From a checkpoint of a small transformer trained on Wikipedia.
Size: width 160, 5 heads of 32, vocabulary 2048.
Architecture: no biases in attention or MLP, normalized queries and keys.
Training: 113M tokens, 7354 steps.
Each number is 128 + 24 x the weight over its row's rms, rounded and kept within 0 to 255. Layers, rows and columns count from 0. Numbers have three digits each. The size before them is the row's rms in percent of the matrix's.

# q: layer 6 attention query, 160x160, rms 0.143, rows 0-8, columns 0-159
# k: layer 6 attention key, 160x160, rms 0.143, rows 0-7, columns 0-159
q0 095:133123168129104100097173120105097134120142088121095125116099138152087174170110145117116140164112127131137110158089117133140166090198125159127144147117099134168095098118124118142146180126163142113109135147165131109094126128131181160148134108145135118086142124143124104132150126146150179118120100160123124146185086136124142077152167120157122158125111126123144098149110112115153103144137143132149131138115146114143141099148114116073096150129128117130123133131124103111114120169077175
k0 098:127103104100112150073166097170099125131113086138103143096114116128076159126119122107126118121118127131140092092134159123141139134167155097066111073158160155123108125124131066132140162131127130126154124172156133097145104135111163105122113117132153082125182139129113090087103125099146114125103130144142128149123118141121127109157156126165124148153141129118161110115135113130146165101141128100139149117122122153169148146151175105086147143121110151128144129158131081080108124154088147
q1 113:149146139113145159103140130147157093123104148146076134107129116141106126125115096096099122110175087155143119150225102122117175079158110130101118150175149109149119093117095122141142112120129133107124136106124123108117099123130150163140102157147099133162101114129103129102141169186143139131106106126126116106175162149119133094113138126115207125139108142121108142126058147121118176129138107119146112117127133114147122130086135123096110165129137134135129097120109144113128154147139120
k1 144:120115149108096141099160107139103139130135091092113128110083136137089157148109117110115114157124143131157115119117141145137127132169139125094132087137153142116137095103152098126138161107169158118123114164132098095148130134135210130128101150149120092145134147121148103102116107139169146130097112162169103154146093153103101082157159150175125154152117112115147102139131091111132126143131148113152153109142142141165118125170140103097127150143136152099134133108136060101138117182080156
q2 106:155116125168106111130117087153125129119102128115105073155149110154118159165150144105118143135132123094133123150100106110147142125120119067114145139077133124120114128117188125134181158131169144136095109140144167114109160153103110152106091124146138124117149150133118129130140125062120108082090135161166131156105109104142111112194125087122129126105141180105134141123149108107118118120160151142096122157126135096120134132109115144118098125102074112118136140132137131123049113121151145
k2 101:116125106117128139079180151148096145123155110098111117106092128137096114169103124119109117154107122143131098156125153155119117109160152095105135115135117148138122103102171140095104147143130140134164122120135088101130135139131173136131102107138125099151152089140138096072109158130159100106113151169106108139138129137091115092127150166155102176184155096124172099171145099133135151139126162080143147102125113135156128113107120097092126152141092141151131147114162106085130116128083160
q3 085:152133137171151125135113124156129130118120139123134143134157164112131091118183098145124159106157098121136147103133113101131119165114170163112108120127130125078100146150083136145148117149101128110133122137135167122083123121086064165155150165130116148095109124102127151115141091145087175121151136071096150088105134140153123155150128106079153124110138146148134173127142147135133108122110104135133121142148088158097171153123122151173159145158132124128140110132082176156112116099151125
k3 103:175130119131127163140121098137069151139138123125126139124145140187128116134158173122141104129081128121107110134145146121149118132135139106122114111148146136148145128132093141159094115140093105139149117151193164145123137091170130097125187126149141113171164156136112117098108161094167155120105157132124112138110151130140149149104109111125133154101141128130112139124114095114131089086153125127109084129126080185117161143152158146088102101119098150193123130121148151136150166090131109
q4 089:160102156087143150118159105114107158139128134130102143130111115153098113150123143072120140128106135126137138142120100099121128154169126162094190069141152163100087102141152129161149165148144117115144161170143100157140124142098124151174094171137103132152106149101120100112138094112147138120104103128072105117169109172157132101150150130156136112127130090134130120124076140091152104151099127118152130107147155141145145124148121116080143167147158099124148117141135115111138101132084128
k4 091:151097149117116121103149118141097144124134066116099122156099130157072189140139118121123125139154077108172126093118137131124147135164178121131126115125178118140172137155110126121142146141160174122120141124167118077128093131125138128093092146165098096129127111097167092114098130125125162140135114128154172149126107172093087085158173145168103148136139110133127114081111074121133137109128114108133143112137135122131110109122154097136109139123140121094136128122118087116120135160100142
q5 099:114136139135087104157161118129108116147129171107151109124132154142130123120176163127103146152121167121141145117085138158131145068159116076144113113092122118148121171150138085153147086126134107125133134132129141120098146135099114095120164119104105133097135128120073097112137134109148144120134135128126128127085114096106128147131163137151133099136148204143169162121158092096147135113124141161130098162133153096094162155150165168147123120126110062121134135113130155150127079135105107
k5 103:147125101143160119111125136141122140147155096157123140106103098125114118116114114108120102099132140140101138110118137148092112131145125126155144082184064154135107161104149085153148154124138124155131116136157123168103135161106133094138097121132108140146096121107133102101134126089154089101143112094139120078155119143146166061117151128098124112122155134121173140136110149130144181087156099100153126090144123104156110097106112125142145136108095139129103128108151109058113126100127187
q6 095:130133114107161114087130078148159130131105121141092131159107114122156135121123119143121173148155085131152105143136109102116109149136103143142103132162157175089131137132112137111121101126143103158113096115156164152144103130146116142095076151158137150144159153099085147122129145159136110162080137116128098146127159110083150129121126109136125086126146175132090152116113158138098172115113109135145127136130182087156121148133140154114126113106152091137169151163122176159125140085172093
k6 100:144171144112126149200128143082104158144175112147135116150138122130204099123137183144146103144122166124124121141152107131148106126122165144150143123115086064110103102144130177124097080122132145116111158095117143172121110129155117142132112093106110119136137112101124181145124119143148118139140125127140181080107168128146170136103114125130138127144076138129147136145162121076116119113148125107121134133111125115116129089103133154137139132133113127083122153118107149151161145124150091
q7 100:127139121165157135119112163103159138139099132156118126118124118122089100136068120091099127152131133160140114103115128159125131156126071114123125099156119142112191155157129122157094157135157115127120149132170105147129143162133150081148104088073101151141182127157127132152132129080127121116133116178123150128117077158138097124153087156119141133130119114108123110112083130129111129125175122119108128170142137085138149100196100123117106131120115079131135095147147137095116108130120135
k7 095:117110110102104118118096115133145157161098148123153134122138133115109178111093148157098144119117122080145139138125098091103124115150112168145115116145119135119127103102165129144154127112114165098127150103108094078129112139095117130152120122150132135128133090127094101119106164144125110124112095106113132151135110066072168139148153189123115118130163120118141144151165112116122133111092169115125093108099091128151099116159138124120118081100110151054090133107175095115135147158153143
q8 092:100099143112134120115142120099086135120121129102175149103114177126118127091102122155124112119132097167134091144120142112149095140126124118156137150105119147114135108127150115140135150122139120140074107125180127108150154126112147128072151146108118146118082143160096138098099086112168132088093092098113152160149116146129103109140158141145071116173168117135154104138084151105156113112107153160143151127156093173137108102093128123162139157105150144156135141146130095093144155147082114